{
  "intermediate_size": 512,
  "norm_eps": 1e-06,
  "rope_theta": 10000.0,
  "schedule": "wsd"
}
Each number is 500 + 25 x the weight over its row's rms, rounded and kept within 0 to 999. Layers, rows and columns count from 0. Numbers have three digits each. The size before them is the row's rms in percent of the matrix's.

# layer 2 MLP up, 512x192, rms 0.143, rows 325-358, columns 128-191
115:554511516476491507509506471509498515506494526489471530510492545492506503518487549521514533520457481495520457506495480507482483514481475476504507534462468497526531511472514528523536491543513512
101:481479455514465458469473494499537526545490524495533511499488502519467499476513555537480505488510441493515492515501540490487498547493464476451520470472457498508490463493491483468496494474508489
110:477463501471554446471479497481514484474532480477517496488473520475508534506563503473518472523543455477508512486496512521492501482511521469508515530482459521488443468490483465484478508484489546
103:509499473486501518504542473502462451521480487488474513475443531512555470480492526476521493517505517517473493502489506467517478512490480445492493493531519566541485543502472491498443498474517457
095:493497520511460515471498522506538493525488495524487497480523482505502492545531504525505496488458548471523535473468502517456517487529465503511498512501520498497518512490496509501502542499515494
098:513545508519533509464523512501516470497505472500491538486527499483508515507499497481507502467529546519452498514496472479525547496524540482439487504498513480535462521500494492493515479476557494
106:488461525530487527467505524471521501492509484531533518492493527517457493511507518495507519487513518501545508528471458519448554542494517499467503465470488485499488421485497496471490465520492515
089:483506509530507489521488537544502524483506462509464494531491487513478516461422521532487517508517476536529536525493499510473480470528475485483527506513498466472476535516508475513506507492506496
099:501497501475497476533502526478507533548495528470472507464466479489485508519457523495511498540555488523455502504531481509472466509529544440494476498472529483494520522473471506486499510468492489
100:508487534526479493443532504499517485520448507509505500459517515486489498486527527517466511511532517522485508475515476501496495442512527489476468482504512483471498466532495556487449505500545525
107:497509537547502500497515508467511515520480459507519468472488529558518524490510517519506485548505523500516498541485490505530538524498568481526498513550541464517532517480542512497534528516494544
102:487495466466555504444575525494578487550556500492500485532477514526533518494528496478522492492490494506476500487485523512519496489513481489529512495480483494541535527531496553489512511501507454
091:454514527497457507516497490514495491533535474500528511472527479514525460537508491506522491469554497529485483525498510497470494511515467460510483491536489482456486495523473480534483513508483493
125:490473480529517507439507498471520483469483538505516457460521498543464505491473475485491530471485513494479482476497476490499501483503507494498459566530526476505465483523495481505504509528519523
107:509499523505505507496491518516517495485487543473502516476542482496471511535480446505515516520501460504510495485535504557554492511498519509558489474562466467519473495498446497470512528497457475
095:559495493501482506511511532532509497526464537530544530549469507508505491544485461484505505509484508511454500496475467504501508507493491533453505511492505470506478501539502456509489466526515483
103:503521437518510533510504473515506508554490473519506520494465529479500469498446523482487491460529508481509506492506487518502484522475508508482520500529516519429462501508502500521502516535547489
107:502472497510503525523499531496504511493511480518478508518490534514460523487451481537523526530538549473511503538493547504536524508471434512477475503514512517491527527500455482506492480519501514
095:493516556505528479510526527479531499490474538504482468474524486503489490476564499514519525504500502483486521490523502519499500467484541500505469523475499500495552462493495469500548510505507526
098:512491510517476510456510526467481501519525520475476490499532476483536481477485525470502522517491492501514531500528525474533503504531488509478524512524508500518501567500521514525497496477519529
104:516484513510519546487492502516474505519458514487474550534467517543519495521521489514457516531472559531496514520493510497477506485504530506476487483492492472511512485491507485513510521519496422
100:523506488508494550475515488521476516511536466491445486510500499491466536510516508504509481478518504481509458480497490455545512514502488510469518535528508537487543531492555496509484522510512523
093:468503529493473484490510502478504442480516468514491472509507483517503537525510517497500496487478514538512528486475520468449502555529527492515521502449525531506515489531499519456458503511504496
093:491499469531479493485521497491554517489551519473501461460503496486468538541497468478496471508536538531521489470520490507510529478523509533530488504447517477549450477536524545515503454488524551
096:519440540547484468513506490512563494512481501523493536423469512472466497478507534529523505471451473461482522465470495525485497473476475529489497514469561501506507503509491541480499507485492524
105:489514487520555522513512475491484513458473509483470496475491521565486462484498501523526515545512497457500482496475532509574434511534476452501519547465502482518476500489482541514524516528501498
100:460487535522526490505529519521433533482507467508512509489452505463467500527503537484466502495495467482453499500519519478522451499458506469520505511512484517483491503509509478482505496483482479
098:475487522501416505536471492521543527516470467518502518485512491485550505475483505540477488481533515491448479479457479516512479498472483505512489512531491483481533477471508526480527467533504520
104:512478513483509505571481465522499536500445503479532461489492521526524516517531487511520551546502541529503493507510525510491550519490507501484501495501507530500518505470503488479537518534475511
097:450506497465534476534513505501507487499506530469516475491503521494533516496460476534521528490456466535455457505517461521546527471469467537532491509464508495488498493517531486457477470492517493
096:498518502504489444466460497482446478484516512502507507493468437504496493529485495506536496508505473450520496469501526487529519439465547451523506515490452489474472505527511521512502489495505491
106:475525475524506515511509503485505510555530477518486502463529445483463508517492450483527466516510474503517530477506532506517496511459460473455491488464511501546494485516495511499556491480519469
093:491499546514484490507474462463461498525455516535513478517521535455512546501537470517532483518447472460473474554504523462491493527484482527519535493491494510465558490529509482490522504503460508
099:464503539501580515437530446497520514513500458537493518515515490481482533522497482458451481494507500507496498492516476532501485500496531518495517480498516536453500494494469482473524489526560482
# layer 2 MLP down (transposed), 512x192, rms 0.116, rows 325-357, columns 128-191
123:445544456492538485538544488472519557498480488491471457481469517538453483494528515435496521492521495464498487488474545494535511501508496471502473476486487507505476490494535470486490476507502509
108:479479527466518543489519453530499501491504515439492508498491454471440532500528508460535506517522524485521524489503521458488556484501504518481522462538528489455495471507471506545541500487478538
117:490497513505480519500513472530483483497490491542503501493519541527535520518500496509521557493518496521524488535509479473514527504477491513455499465489499486539502513479558482529477508523588481
112:515538530502474501506533516516519503480488465497457547498527513477494483441476441466474505442445516512506521511510497500489492537475466523492533484529537534480469511491499509508483504498488500
092:542553520527520491474474492459441515526522465502502524521504465482488486505470502458518488518515523491459470450539492500494480498524521494502483513486489487473535501474511520520515517493479483
099:542506475460456479486534470457509449460504495507507527511511511516428514535506509505498504512507497484535498513488495523516456461490571516504495492527489509499487509475536520455495519499489533
105:505529475443478462537442480490481511525486527492473523542476509520482472520501490462518507491497471516522442484486472498502494522526523493497483514521501503518544484442504466489493538477528486
085:508468481511514490527483509451467534490497490519445473497472481508512511503523476487515489524479514439482535512503500509493479489485542488497467532520460499489478477489487503537450491522517551
092:482534501458490503478541487559535485547456497535528506513521510503501540466525479524485513493519494515524487516483486491498537468521431510512501551493546481477521499481534507502524481489510460
097:496526563513530512478474476499490481524528449516478503494440506505497506503476488496489468490483503506490460487475497501508498529531485465508480496497515496536496492515525499488460501531507487
109:519556534501504503504476513505466553504514474499498498463472531496510475454507509473520486465500506469513517516562481505483501480552490426538516498548497475494504509520533508534534466517512522
101:518481472465455502493499516549492481493514539512489503466510488501504553518499528493489485464518489471441522539479504495533479514533489503526501453491465480483502545480478481466510518520494477
091:504487506507520476512521484475499485511445504492495480481507494489489502511487500527506495470471514506523502489516456488496518477474470510476491466513509555527494499491500521469520504507513497
111:512521451501476483446476499505524502512555471511498476493497461497521517456527464479505528504547530480522515513510493482515474486537479481516512517480533530484504496506518474510515468529465483
115:529484506509516542543479487523525517516509523475483465473474525515466495440498475516554536472527539483541544487506511520480477443514499448512503515475526473496498510494513514499501540525509511
092:500492472500504496480514512489489469467498497515498499543507469435519523517517507485479428484471485500540480487460499478469492482544503529506539514507496473497493531438482490515503473480503460
103:494508507503500472487499462473478478510521447510469492497514526516491464472500545530471462509504501525512493558517509473538498514512517557477485507536517533506517519555545505514512510524502479
108:502519494495440505522495504472475458524492524532483483473544486477523510501505525451490465498501516503470487454490521514492528469488491488465498457494522485500485523518516502559497485474559486
085:472517470516521506562476540489461519510533489472454485509500458498538585498497476479515500470534531498496499497468499492508516520484460493475549458525493497507476537529498514511529469487481499
097:538488491495492475488504471488495538498447499517482496504505499487526465488527477486522528528548531493531464457479503537504538490506520538517467528504500520448457443474480484485458493484485512
097:465509468518470504493517467485509461470517508496563506480479495460483494480500498548525473458459465503502467496531498511555467481468463518534540528465502496483504552526478490498487498500454508
105:497496513456490495522553453514526503527526448456441520559458469552522513516512543492505484467494503476500470530493507485516480492479497524480501511492467526493506494493494505527506513517488536
104:548537486540503484487474494496518530469483454505476489451539525504473493509516503517522484469512534511503455524525465450509546520497470480436478519499528520509501525499551487473475492467475482
090:484530492503544451506505458491458503510480497552496556476491520520512453507537478501462463493504518465474496505499522515476502500474501517537494508511434529565502485468479481472543518494451476
097:511481564542478530511479496475536504494429486536477455484486510538491530485512483500503506458475502541500502530485464515486487489492502514479489477475532486505497505500493536494498490478475503
108:486461513494491492529518503493479463471493504479496447476490481464478515526522474494484441505449477511491497503504464465466544471531530529524509537466496451554473495469515488493508460526478521
098:456511516470485473510554555506509494487461539533505508531494447533508455472538496455522535526479474500497518505483496475517486481508543511500502453534474484555543504453508485498499515475489531
091:489551491487489508499526506534505456477491492486504515499517471474472506505509511514496549454496506546540484536488514488492518497496504484525495484486505497520521536502525526488501519491489443
101:482471485513495516503494489544519498499498493490506496506500512498511477530537520510492515500516526511466443466488529516512524485499517550497542494505470489481431530542502462462442496484486483
102:456475476479500528519527507541512493509517497542510512446543527450485494493505514510470505465530516521519445505518475495506486462533525548482511514478514523498510509512511494484492538477483472
102:464473474511485507519512483471478552478507517507473476522538539478502475485502558506522525550477548449495504539464486534481498506471485477503476507510473482506532453465466494524495493491481543
098:505525514471541527494503507468487494539461520495495534501462514523523515518501467485487517525458487496511445501485508507491500462471513468525475469527496430500542483485500489509470569470459498
083:479499499538522486517514493468521528475516456464492511487488504521498501491500491496490495544532490484526516459508461545512489485530517473502459533478507476506508530474482513563464485473541547
# layer 2 MLP gate, 512x192, rms 0.139, rows 326-358, columns 128-191
100:489500480471472530477515489548521477533488531486519460540444507495474486506462505478505460508483537503481487505524538512488537489479458498485511493487494437461493497483516462467542526489517574
102:484453503460531500492507561518485519521499572437523511478515479505464481540475519474494492474486525549469468495498489510488520441508547512496503487462555484472509498501472482484548487510496521
107:518442537494519491488522510458527509487521484529470497501468506532475488475527498483529522535501432464473484509532515506498463486532532541506481561508487476500516511498506468483514487491517505
101:448458475520484497460518558481527489496516523523512472470561505509491503493568463528501506500511530516513518518516514552464509532524511485542501500489548476520513481471506505438502492485537531
100:504502500513517455539476516484488539516454511527510512522486502521506527480505505549511539490475536501540491517506583512465492487502518550482540466481468505472504470528507545487557502503476518
110:504478503499477516486497505501551520541504467489526518523474514527453499495478509515494535500484510514499546544446465480509544527514544469471506476489507466492440470482487515487467490496509503
087:485507499552465449520485505524467530523518459501459476516490490523501494477461535559515489478528517509513528494550498504495473473535495483504520494544508522444520519543499478533515502492487526
095:451521486572529471511500517537485481491465486513541485549490492521509535472502486517492536462482521532515462507481458471513536510474506468494510502466485482493511458520502532470513478485485526
101:508486494507491505469494471520453519498488494529529469477549484509521476486488518486550502522493481527476475542501484521484496522481491508508517467428474464496504552460534502467519476470487531
104:453469494485508529460516500493533514500498473474519521506515507506500497471517509464500518510498491519507489513440494504457555452518537451485496496474526528503520493486469585495520497504550513
100:488496492513483506496526504479556519509500515506507518484445505541460476558524444510517495462526499479498542486538484492526544443505517536505519507466487495465469522457543503488518491527513493
097:485444489510513488488524501482491506536477526504464491489479509521504531510522511475549480540526495460497503484506507505478447507488467517487521520473550510500513469512462502531474479506528533
113:471494483499479503487479520530528543511504487547493484494514498500540451497502569494509510529470481508539486502510460476508483490510468521529477438454508481505488481529463508526487518508507500
093:512477526535494473558504492526561478475505518482497525512553519499501525540458485541497502483456472495491515512504509493523470476524494496508484491564520440518491458488483527479489519456472488
100:513488483492531520488498489541482485487493496480490478431503544522494533499492545487504514509485514517521482496525484487517465523515506457511521499514504497497449550474498544529488506472498517
105:512522486478530565528520512505519491477464479519523518528527487514516455484492511499494510495502487503521505503508514468463521481509516478502473479497504438560538434508502504515472500486501502
104:484482478521468497498487524471447497479540512535503516487527504491492479502499497494563502554521485461471464491466480501522492485511525487517536476523520515469482456455493483467458586516496517
093:480493487520476481529480529529480535530558477533501503483504536506530514484504481520482536516530498461507472552484511486480465503473455457526526489499503435488487506505522513482526479454478504
101:503500448514484482496474493536481496507495517493484533513474484483540476439488545497487530450487455539511488497509505454484506542551501526480474514506447504536505497534471475510501475510540511
103:467491523497504485494483487488488503464534483527500490510519519465522499507501513512540433491498506470512454525487527499533502497503515494491514468510503502495467504513476506463506480492461495
102:532504512480439522498487500503509501485532511486457477516495534512522488536521523487471520496465519515507498513512541494544488508494504520514492504455498506477499486521521480482523508526512530
095:527470466476524479529505511478481513536466531484529512477509485461501444526488485483505516498554488431522531516523469502529467455519492503519494494524485463522496532495497486512509492480486513
093:498494510556501487523494483486513471507540505523476521490495494508442505504509486469518477510503495518498490516502530523536459543565476515461496539486497480481521485502494533528526531499433514
100:498509506518497509472467462520446528502473504426506492540460496519484502532491478500460541514513496502509478476475486475532474508510506516531507474526480478506462485510494459517537513525516463
097:509505502457492504450501523495457518547520464528539468491490497505531480490512495457498508489557504508478458488442521485446522518509509501490470506510528500536503524508468477456472471494515494
107:483476465553477534515501481487524445477501456500553495489503491506491461508550536501532488507508488485525532523540546503520477460533484533510497521485486442501459498521506483521486522484527542
091:467524441481509522499506507522467485513505521521538438484514535497501526477509563501460494503528476531524520498528494504475465517495538442515505506486463564498479527497517514483504534516486463
102:498495493520426485478503530515506460433565496471479502510499488491479439486481499465511457502498485515527521513531478515470470481515472527471534497554529479505473497542495493481506455496534470
091:572540503501463516483492516466467508498484476489467547520471501534479490453540467501492482510496505463478532457516535459508484510502488450502489468539443494497472513506487504520489518506496437
095:488504518505477495506496520500456494485566448465513474513496464506521523516474492515525466450474521500504471502471519516502467503449548493502511509496491502538507473528476518476498510525520521
100:486513478546476492512477533487475498504533474505495461493478465500490459498498485487538518501485452502521512489505495510482535489487471470473511492443502453519508490510507526527546545504496509
100:535518515495514476495466508504481435519518483527508488525512529491531512512534465501499439490509477498486476517517517474491504500474450531511539513457476508483545469498520485497521463543489512
101:494464551503515527504502493531545454479515545468466471494452502476474474537502559490556502532481522487530484498523517500533523488501499506523448484480486484475510481524547519502560512471523507